{"num_key_value_heads": 6, "hidden_act": "tanh_gelu", "init": "uniform", "learning_rate": 0.00102, "warmup_steps": 244, "decay_fraction": 1.0, "batch_tokens": 32768, "train_tokens": 195500000}
Each number is 500 + 25 x the weight over its row's rms, rounded and kept within 0 to 999. Layers, rows and columns count from 0. Numbers have three digits each. The size before them is the row's rms in percent of the matrix's.

# down: layer 2 MLP down (transposed), 768x192, rms 0.0223, rows 631-767, columns 32-63
# up: layer 2 MLP up, 768x192, rms 0.0444, rows 632-767, columns 32-63
down631 079:522477520492519509530467485524476534529504513483507545490483513461535465477480490513460520523496
up632 093:483484482489542479489499491538529469515498499489526530494449529549475522490520533523490499472488
down632 099:522496481506496536481494487472507484513513544479505494500466501461479528489470500524494477532498
up633 106:444513493458540491463477508532504517452511506482482511477494529465473503531542515553511485512521
down633 100:514500478483491497560505437458501492509468453479511471482485490475516459514541477540527497477540
up634 099:461546506473494528529513526506488505489509494520445457465476526482505476477545518532486502526493
down634 110:518505474540505446473497501504492505482535495516495501491489505521498537468506514513512504468513
up635 104:451476491526511486502489507494515464532517508468500501471523471517510504507544453548504514521528
down635 107:475505510513489470521514513543511498457534492471512513505471468469520455508538529506548500498542
up636 104:495544537478508508482489530474484548461509519544488528451529507508507455517503481539466511479549
down636 098:506539522506523497502528521528477472506531484489493479488501464446525486537508475451485506480531
up637 098:488494504498511479477526496492538508453472537492533524511460559526506518515524500493471536521498
down637 103:462456502495498487521524501512471514519458497460500497473474487497477492508438537545508485490532
up638 105:476541477474480526456503514511520488513504505492492496520457493501536532502551536536482479515530
down638 097:480491516461483475498473511473488532435485471507498523454461453510507508551544503514483504511460
up639 086:531517522497495485496476527503493521487490486483495491493463549540533467546485491496469525492522
down639 093:481499467513489523521444473486486511547454486494485493570538491480507543465504517509536508461473
up640 102:504485463495536477442493483502519538456488486534470481492487485517520537517483542497521489545520
down640 097:498504464527476496510526496497484487523481494513481476548506422460531490485471518522466447517517
up641 097:505485512490498473469532500491473512496463508521503490450458495480468511471489517522518523495535
down641 111:445557485481479538515536497519521508508518520523543489508526482493488474460506499492492467497464
up642 111:446482524460516475500475496505537485477500517536511538512484526499532465528516516502528500515537
down642 116:483535534506498496524512479522526503531472453488486546479510469470446519467503497485475465528504
up643 094:464509514482481492488488547501480497504520507520535549487515530515511498535543515503484534504497
down643 089:552529517502495515482538534480473542473524460506522505508494540535493497478445503458503466474523
up644 101:454514524486465500523509513443511467517456455483481506465449489469514500501506475523497499486534
down644 097:544523531522514471477502504501528504488574465527477508553512474507451493516498515514487487514482
up645 103:463493474477486480515512518486518561533488485535521463514459488510525500500534555512491490495506
down645 108:523518572532510524516533452469511508502461537532468480496541473428503483493534463503493478519515
up646 095:489504454486513538479508541460479470489524447532445505504470523507480472517532506479508466506486
down646 081:463456493509517519525506516545474494437527496459471548491470514486505505508537499507462509498481
up647 080:465496482488518507507502515467531500474490480538481490481504526538534512462475534517542506485510
down647 074:536490543513526511437497471490471512477468477499516520521477477478509501522573538491474476536523
up648 097:459494559518501493468530535504513478533466534482451479454476509513466521495511543522550485471477
down648 097:493504478497505484510490534530465506471532505500509488534495528521490467485534529473475494491511
up649 086:524489523489483481554513483515544525525476485534479461517518458469508509464488485493467496529488
down649 104:506533527527502493482507504504490505501502534478486519500496463547491479498494541503548493481551
up650 103:481477501536537529498467489509500507484485481532522522522468460471471504506500454511482495505517
down650 098:537510501451501487507538499504499513482501559492484459515506541510485475472504518481508495489441
up651 107:517470488476466511443484538479529514508487526491515533475486553541510508550519508472504561491500
down651 109:550500478513509466482515493505500523491494525501478518497542415516489498525535530514499508501470
up652 100:538521457491536500499520501510554485498440522508467520465481525517489485485521497463485531533509
down652 104:531474524508424476485509445487481495484507513510509473554513443488550499485463535514464542484526
up653 096:505497504530468493523494516528503500468523436469483496523500538455523472526466521476504498506483
down653 102:502522489470498502452477514537496476455520501485508498531462450509493469498532473496487479497506
up654 091:465449474499524515482492546470552514515476490464540524505513503480482477487486477501497526471520
down654 093:507524493471503519498481529549487481503440500541495531464513512469510509527563505494498459519531
up655 096:511517497484512496499513487514470517490457488516499499452486485493483551482513520489480496508509
down655 082:558515476527513544536446504458481487505500504498514461550503495520482491516491522454490478518511
up656 082:536514488507464477535502497489497498484473533508506525519498490503469552500546474497469481504542
down656 087:546496505541499503476484484516506547525506482478531492537494488485499509475452534491470521487530
up657 087:518478528473488451538482477499487553508514523529514558506451491525507501582499519492508505513494
down657 079:490505527507488500521511515526499480504453475523467474451551472497566490451499502557480483500472
up658 105:484522529487474489519468530485496504481511493540531501461474495514516513453545495540505507485518
down658 106:504562532523507535478480517513498498475558528501496444504535458479499466480518502481496471496499
up659 109:523495516526474494467477523503451512509482505533537494461486470482503500470508525542489502467556
down659 113:530472483514511494445523476498470558509515467484464473517491510533514497513476510499507493513490
up660 100:489482495527515544532435554490508467469488492496491539486444467462477491466480489488481521512507
down660 097:520475506500468514456515513525511497549492500469462494487491490492465495507500505498525482545469
up661 103:475529451483474486494451515468491479533461517484506541473493502507542475521502528471530482445509
down661 100:493496510488479516532521522495512490470554500459460521461475535483449476513481495494523512514494
up662 095:486441471512468548507493497482527476488525524456483506475501511515500457510518521495498532492505
down662 098:496545511484555493484505516501476511504487465544488478494517512505546513524454470513470499537510
up663 094:491471521449547467487477543526528480475502492538537484520545474490467515481490537503483522536512
down663 091:492522529475506511506522486500482481521445502471466519484549510523532493534470501483521536483559
up664 093:505489491541538486525521516497512499456485493491499505503496472485452486469532544537515505496494
down664 095:492503486505503522463488499489481523490491487496521510500459509512484503484459561468515542449532
up665 105:527494482522508478521469486514496487506500507477477506488509504531476482498520530473491543474497
down665 105:524553490515486489492495546550530505477552524534487507503491477487502489481511473470471518527496
up666 107:513463482482472465519473501496509548509501474515488530495517496528507514487513452484491507524501
down666 123:506464502496465547510517469474506499522461473499498498510499467507517511539505499503491515507489
up667 099:482507501460565505492486531490521453483516492531529510485485470509475505505488460495499527558512
down667 099:518490535519502509508486532521462516459486517497507476502529501506531491457526508490517539510534
up668 094:477499492479473501464501518490535558465460528491484479526491493537498541497511553517478530529535
down668 095:458533492515509562507496493458441522503536468502479489528479488462545479500484478487499478511477
up669 101:454511525527535477488442510525521541473516510496522497475525480449521543521509469509541488513496
down669 094:472520499519476503530493508504514452513443489533470525476520558490492469492528502513494526443489
up670 100:489480517468518489500477511520513518507466503497497467478515500504458510459506500483505486522493
down670 083:480495517513498525527511523470480477513513534549477521479486475567504468489517519476521523485485
up671 103:470463552504486464486504491453492478518470493494492503521459523517463479493548520512505483551472
down671 095:496519521534494480474513471473514540501487520474514450478446489436483499502499497516499499513450
up672 094:497531464496517523465524487485503526499497487526489495500482522522509543507507511481481468525462
down672 090:478528516507532502522530543484508494483456486500460482506506504463513516474470502528584487497526
up673 106:474484477505519538452494480469497543452486506532491453506495537459481489541492529507519478552511
down673 108:506472481458512517549454474489493495532490501486489489472507507477556514489479527487491546487481
up674 107:467464522512474494486482516518471523513488522503508504494539544513477530499512505488527547466474
down674 111:493509473538502500526463495474490522480533518450517469498517534489484508533480521516495528469513
up675 105:475564500505543472485463493467475499478494452526527489471474485503493530542517475526517487453541
down675 101:466489499502475461466536489493518445509519467477496521577499515494516475513471501517522522518448
up676 092:507531446462512489454527544473539475442463500548453447508517524486529520478486531488499481524507
down676 092:469468512537491493511485516462483493518534490485515484513489494476574468493522458536514483496484
up677 100:489471471526541473515526485440522494499451528491494469513508493498475524497526529513523532478512
down677 090:529505492471483501487500490459526527510497473441505492486486502524460488499541533479474458498499
up678 112:492553476451526507449474511518517523474512516581506512485514492531516528541526521539500510495492
down678 112:475497489498545516514509508449469527490442510497496505482471515507501478502490536504516485511476
up679 096:490473483522518492441483530498521526469482513524509525435503501482440481500495522508494497544542
down679 082:459524499456544526490458493514468524514463542580468512502477527507535470500446539500490490460514
up680 092:517490479475491528518501495449525486499519474530499482498535500475511502517528487504454472497549
down680 094:493510512483485481495535500492508482472510493511527510540490515499503541448526528516521498479505
up681 103:479502461512502503504448504463525509481470506490469477458514477531479530531497511484521468484528
down681 091:532547470504509493483520535515509475476495546499497487515545502476508517439513506483457510484486
up682 095:528510516507515495510512517495498478494514529471543502501478535525491545520470459534508485471507
down682 095:486465497498553549473478479517521496494499468523445540562527537527516522506500498496493541496504
up683 105:494514475500539499502540468463525489474489505490450470508480453466492476485498524512483466506501
down683 097:520524495451514471529496548523468495475498489482508483551529487487481504499528482534495478507492
up684 088:467499515491512479472540534490510486505492500477505462455480494479541471538507502468532482479490
down684 082:512528476531487548479491480488487490476522473524533504527520472471479513469498483474468525481506
up685 101:502510532527515525512481522504562530468484484497528489505498478523471533511515489478498507505504
down685 093:547511503497530453548511490485472489488496483474496509507474509529498531494522533471568533509494
up686 104:468493545501504496496467518455522528481493504466494485478506509484450483522482551475530500545519
down686 114:463480518487479491480491541477518542499432503490541508517494505498520534513454513486529534504546
up687 091:520505513487502478523502513497501488477496533483474508469520481485516466533495489530476526528497
down687 093:512495497528475497504490485461528487529512466523477491527454506535519509464523508504519533538512
up688 099:465539513524513499463484510520512475508499523542505459483487462486483536512489493507483513480481
down688 093:519471483499447521506506495505483514538519509457479524530467556517521510535541511523496504497514
up689 105:501451446499491502455478511440487488516511507479504495520475522473454469505535495533471514495500
down689 110:527501468505444532482538507505551480446530505471508517506475496484515485483507501518489498511497
up690 101:514487477487501477460497485526519528477519473529479511507479564553485499545498475549475482519513
down690 089:467495507526490509527493489531532463527479504513472510510493540498517489509501478526515467494486
up691 105:519553522465531527502516544458508482545502502501511471476486476482488477505511496468521504479495
down691 108:513488484519445470472509492482510528557499526453530493515496525453489461506523503536490486500468
up692 100:494545461497532499491504490526488463456513492540514493511494499515459480502531523484508511553480
down692 106:499483509466465466526495455522438454522489551494498498497484527483527484472526515491521475490503
up693 107:483500508500538530480454505434469520452491520504472528456511486515452510489482479467500554501517
down693 106:496505515543499524496454536519501463436539497517520469503533517460521523502538485533479517459480
up694 092:507522538515517517506443522453502537442491485460476481472531501500488483505472506524530530509527
down694 091:537487531527507498504517513479478523500497465522478489508504466495532548485451530528545510530456
up695 095:507539503465529494450489484537497501483464509489507499468484479530486532548495499464505492551478
down695 104:497519541520483493500493514441479485509447500471503481511469471450479507493493464496502511508516
up696 095:512495483514494507482452529522481530513470490473459501506505517489507500506528487526508521454508
down696 093:502506504519473511476494497480491496497503482496519486500480502483490508533499466476538511537485
up697 103:501465506517525508483493505471480539461514496503476469514472529496432483559503505478466518517486
down697 095:488492498496503496517458490479490521513527455492496488510480539480498534476452446494508539507533
up698 103:519494471493539493492506532519558518490440519514463488495516540493471473524529514491464516478482
down698 098:495489549487489500492503515461490488531507499510510493486495501517514520459474491555472513507464
up699 089:525474508507471518509438475513526512517493537496453531441470510522522460517479514499497478489477
down699 081:495524523500479460470535511541483482470529554536495499539464503458475534508530487500520492516499
up700 089:487514528485515478451495556531531507523528508515516542486501504526531493515481513543496521507492
down700 094:491513465531472514561530516468506485489548503492476511541508481477492502471498491481451509456515
up701 113:504520525507485459511487551464552477505485470508514459489490522513482491461562489487473519472479
down701 122:474497486537516508482535522492484494507478557525529514520542476503478547479520480536513475534515
up702 112:465474534493483516448478509518478507468499457525532489492466493499531542506540494517489487516486
down702 122:486479503525510500481517486511508496512440513503515513448497494499496515472523477525500491480483
up703 092:515497452494545508460510493505529486485469456484552506460524503474461483529537502519495485534536
down703 075:453488524486481516522511510572504508493489490486502475479508525500500463495470503526508524511509
up704 107:499483492453507516484510509518521479480524449497506503456535521504505533511514478487496500497480
down704 105:543515526502514525522485485452499492536497537500508474504516483500501533522502513524550504511494
up705 105:468521510526525489464535531449505549490475479557503489492515532524478495561521519541500495519531
down705 109:518481444485501488475508482512544534503454473562496494542507513498504531514504473530516491510499
up706 112:450465486501502523438483485505530517473497499544440529475481533539510549505510502549509497526478
down706 124:447466510511497499495480472516528519515452469510477526510481524482507523515490512539517506485478
up707 109:505503492489491502487467508492454530480460484501465474463539517495473483525452493485488499451556
down707 121:528503514491478468511463496480507499534428507491485450479464545502470480502485513520461477460497
up708 102:457496523507452491469506493495513552466495521511484495494536482520513569503531489514520520516539
down708 106:528513500522499516535506482483488510467413467504494501541511492509493514533504477485504501485504
up709 109:494503512497504513454473524432514510466511488526479466469513505516463488482557503539541502496475
down709 103:520513463469445521498509511494504520485511515514511511505494517504504518524486453505515516481424
up710 102:496526458529512522556524494469533487543493504507494496449528487519472465480475464532496493509524
down710 096:519498531503480481540480447518527497503538519460515489513521496507475499488513492447495488480465
up711 091:521520504461503461474514523517515529501521467489537478476505529500482504472514486500461473531550
down711 096:517507569496478528516461474495517525491503510506519499509507487498473514549500518496524493504503
up712 101:496467453500523533431465511466461520457468493543525458491531523542473545498488483486516489496501
down712 094:499462465506468506463519505508530455477484498475499540496533488525494465507496488497495456537501
up713 103:490472472534464514533501485451487523519514507507497551510482526490517491505516497499522478458473
down713 098:475519494492471500527530485536538541468488456488513498480491491469492524536497533524537496520506
up714 091:459486498496547493468473481535467516496520473475511519498464497508519529532509508495497550512517
down714 090:502507495472466494508496486500462478524497476446499501481500533498482503505497475481545474520522
up715 095:496503455527527497536499498517533484501476504535547466465520523516485482519473527542515533474555
down715 087:528459513524439504494511476517530477525510510479519569472451495544492516492463479515507486524499
up716 108:487495462477521484465529522490521480533469549510489504482506491557497474550519492509468498495522
down716 109:509536521486455465491465482511485522499514445532488492513521478504520481489451515499454517504508
up717 106:453504466473519519487480487490456513486478517559464461512433466530489480530529496534479529490481
down717 106:491518509483528505498469523501498498462478473459513539454486497492464512499459510481507538507523
up718 104:477489474490501481453545536476501505500521518524512527498510514474459520516540483486550491467475
down718 109:499527481484445502500505512491531484424515465501477468515484564495521554496476498507519483465470
up719 103:509470511504521519512508539536521511509498517532540487491515510459460526467467545494484500489535
down719 108:505517496513496491463493527479511502503504504484465510447539487552485490515505532495494523493544
up720 094:510497493503566520486525511453472498485524448496468495513472476475507509509482488500525512518452
down720 089:495507563445475532468492480557544528495468485518525487533459451494502510554484463502471494534555
up721 095:486516493478553521497498531462487533489464485505474483473518498555508503518516511535471527511546
down721 089:509496515496456509496466449442447503503504521505537485479514513492519501547421482502538478503506
up722 108:525530488448506480509472503464485546514513500518499488478488495506531505541489504536504515501540
down722 111:507493452482528436524481501501525481499479450476493495487498513504485524479484501505510538494508
up723 085:469522480506509471500538552514520520481492526504466517487458519480508476496473474562535472466494
down723 087:532483489490516502531506499501473468477537470493530475506496496464497505463512509459490522523515
up724 105:499468516485520514537452495464465479477475497552494516506457507488536526478515512500488510519522
down724 116:504505520528534508490443455505484496518474521459473419505468472493494488477516542522514477508484
up725 108:511464471480500496500487517479548497518455503523493495467516534514506473483487482518527529434514
down725 093:491501446504501503471490469483505481513514488444494546451491476493474526523496500516530497519540
up726 092:484516493493531461517480511498484553521535527530541471511485514464514541562486526544524494523467
down726 094:573444517495478463504527517510516450477522493531495469495479525517545491458464514526492535484528
up727 091:462526466492518483489465513472474489539475511518450495517448487470507486482520486458489491497523
down727 086:534515483474492542499504496476471490480497549463521468489527520544517489495469504472563523494494
up728 101:493530438462491465498516511438541511470472498520501505480472522488525498477509522488496488515480
down728 098:494528565529503500455538522447465542505498537492466533464513510500497472527506504494460492517499
up729 092:523481496454455493492459467478494504484501478493466469527462489518510478548496482511519491448505
down729 086:480453546459479508489532495557506463510489529513485485540530450515496489485486487505500489483511
up730 108:521471488547492489528520526447514503497477480499497474482452460482486511506487523570549497479492
down730 097:516523516458483530508494499518525519466465500471535486490484467504481488515547503484512498539518
up731 113:502527503512528467481529514480472505505459528471489454521466495471479531514486478517478516536507
down731 114:542546450519521452507481443480521474478508529526479534469484527534477496478494518505472496486503
up732 100:499484508461464525515517545525481510510465520526497498466524521499534492545506449496537498464462
down732 096:500485510474497522476494488503471460504481457513515505514513539487443505502444535461523523482498
up733 112:490517492440498519446516523520495495521449466536489468507533513496483515469551471514501527537516
down733 111:535481471483574527455466482518496516540497488548473525495509500499500466494540476545479459476473
up734 081:479509481529492507533505495480471480501509467543477523508541509491488505490489489466479480536464
down734 076:484519504506473450494500521534522484437538539454528491489491484503455517543524520499500512523515
up735 105:491483549459494461477525525496470539491509461494481499457464468514485502521497521532481512536473
down735 112:556432486507486516478531502507475489489502498487490518509482470443498520492466535472508490513477
up736 094:503492502512518484494506496450494540490477475543514498497496507509539524470528555478463509472525
down736 090:445474489478526503455478458496512510533495464437464505517498456498500505540510487533520482491475
up737 110:511496489507512507487480493458567515514496526495514486483519485492475547495512519490515551475520
down737 099:452470503501516455490499465524507500495458492520491485444521458512504560490496497486544514524489
up738 105:536547442503498488536513506511510479484477507517497470469491498496496504561523482485504463508511
down738 117:480487462501492504515499475464485466481481504482516535486531516501502487455474493522500480463512
up739 105:504458437501508487523463511513534522470507481476526521471515524537469515554531444527495527532506
down739 112:476459525477479503545556515547482507525499451470548507519490519493490486521429508488511480480524
up740 100:462518523511512453500525520488472548479505467498492507491506498518467494527503482525551538519472
down740 098:536513490474539558477523481481494514473493508542469477471475524490506504538533534514512498549532
up741 102:505487473479527465531507521445516491500432519484453518473537517543515514528531508468492536490473
down741 101:484476459483486501500506484464504488515464491487501500526553488475491503461500544477494471523517
up742 105:519492459486515493467498489498522496463474497488484487456471547516489462474562525502520498567524
down742 109:513473450513508487531519514473493473519506470487530521498483485490483491489526516547517484483554
up743 099:490521492488502510480483503487540479503505468501490503468450480525490499511473487505533527455561
down743 080:504484494500539482488481504511500490517502490518537462468503479534493506498470519497473516552453
up744 094:506511475470452508517513538488534503489504473492477535450511467490522472486523489506526534529519
down744 090:487485490477513509517475500487499485552456489514491502516504481462506487499538501512535450530473
up745 104:485517510519466442469499521490509529501497478517499453486478527475492475544557509527521505497475
down745 110:499503536491479490500478530469515543487495490486476470550501509505468506539522523508474479413490
up746 086:481473460450521527482522533475490498465536487487519487523507519474507506552500511509505504474489
down746 088:488538532541507481487500486520530476496499489485477481538496498509570531452499524524487512513486
up747 097:527510495517513500511501477475496486480520533493461479475464473508468497479478510501511526494503
down747 095:478494472542501510483533510473526517479492475481554484527511472510519498493511499533504523511487
up748 094:518448492483541454435556487465497518499474469481509470507495545532521519543499492536486477521496
down748 097:503565491512510450542494512472504502513479497489523526521466521511563537519532516527498467524527
up749 099:481487483475476509519489504479472509462482489511475523457448512508471554516512525488494497482491
down749 101:485510519493486495509488473505501493533444486535449476546484520473531437559506495512526470511523
up750 093:469498519525555496500484510540461524519477526529550496469478502515492488577476529493518512516531
down750 092:481534491505492521497513496522483557484466481527550506518485492505563480529507513486459493484488
up751 107:484538522536534519457469504454526488510489473526530462513497533479491543486526523476506509520504
down751 107:531494453514493493521527500493529487522513506509493526525483488493511519513496492490470496489529
up752 092:510473524511509470532524505487518488525503523472483463470451545517504479480502529497468516473530
down752 093:535484512458508493464516491476516490507506507508512516514521508522454501478488462507515457487481
up753 102:473516505459513487478516505488471454507524491528525474484500486528463473522499500490501555515502
down753 096:448497497523524479474480495476494496478523494472491493509527483491552500482504523495498464445516
up754 083:536484508530515464531530517480463557522521474491477440501449470451507523516519493506507528482499
down754 081:486503511505524488472476462526552515524492508512491511486484453525454504497506534490514515527505
up755 098:480505513508517518480454497509471453512460499507476530472541477537480446477494501481498476520517
down755 099:463486472533526503467515481490502528474489497504531495467477482487493445510484488538501481480498
up756 118:508502500512511509481509505527538486470460496518526502503509468515512528494517525502496484493505
down756 113:503500511487492481528487519538507490515451541482480457551535505463538481520488484540516453515507
up757 105:515465487521503522466534536508532532483470510471505477442484501469493477539479469500530519540523
down757 105:490479514470533497534538491482537491528473530461524503504484489483479497491547500517520476503464
up758 108:504550486509516528496518495494471528514457518539505496523459461523462532479541522543525537492520
down758 103:471475478480517513525493483465516472528504516461492521493510476517455527445473548490495517504478
up759 099:460473504503478522524496541520510504528490500495446507461488502485488537527505484527518489517484
down759 101:507559499468556518515523494556454473487495481569519478532495521455500488498493492494496564532486
up760 096:482472506515521474481485490497500526467481506494492539506500494562503551549496460496471526485509
down760 092:486514474475457518541485504527429475497491509564535447503530481456535509493507484524489504488495
up761 108:530494483468498527497511492467523479520469463551511479464508484536501487483520518514471526493482
down761 116:516581511497502513507499515505482557464515519533471494534510490530488519515503519503473462500524
up762 091:516481472534521518459460493517500529515501539521508509508467529539504500558475508535503479477518
down762 092:475493470463503486544558501493553505494465497499491540514474529451550525464476474534469514497450
up763 102:494450507533528502492488483471533484481518436536537502508513534501432466469508491522527491530478
down763 099:490483505513500475516447476483514457504533491464531490528496503518455473493485533520512502443466
up764 097:485517485516465461468498497448526494454505514562504474465433496533496463542485506547504524525478
down764 095:471520467494524475469499439522472452515485507479477536557502509490482501506521529504501462495502
up765 103:484520474462501481495502533486501490513501542533470520494516527505510469512558535512484503504497
down765 099:480569505532496511503505492516446499533497513498511537522529474509514434456533496500456540481502
up766 103:473539520500467522495504492490483504494505459479483493487523484520524517534520531491468507542498
down766 100:518543534496508508497440501462485489535504465533514485519498519513525472527458471502533459515510
up767 097:487523509481462514515503540488505505471509474498521493461457512480510468509492494507514506503516
down767 092:549523498495479523464465479539499524483525501525499495551527436449492454510511474488441519496486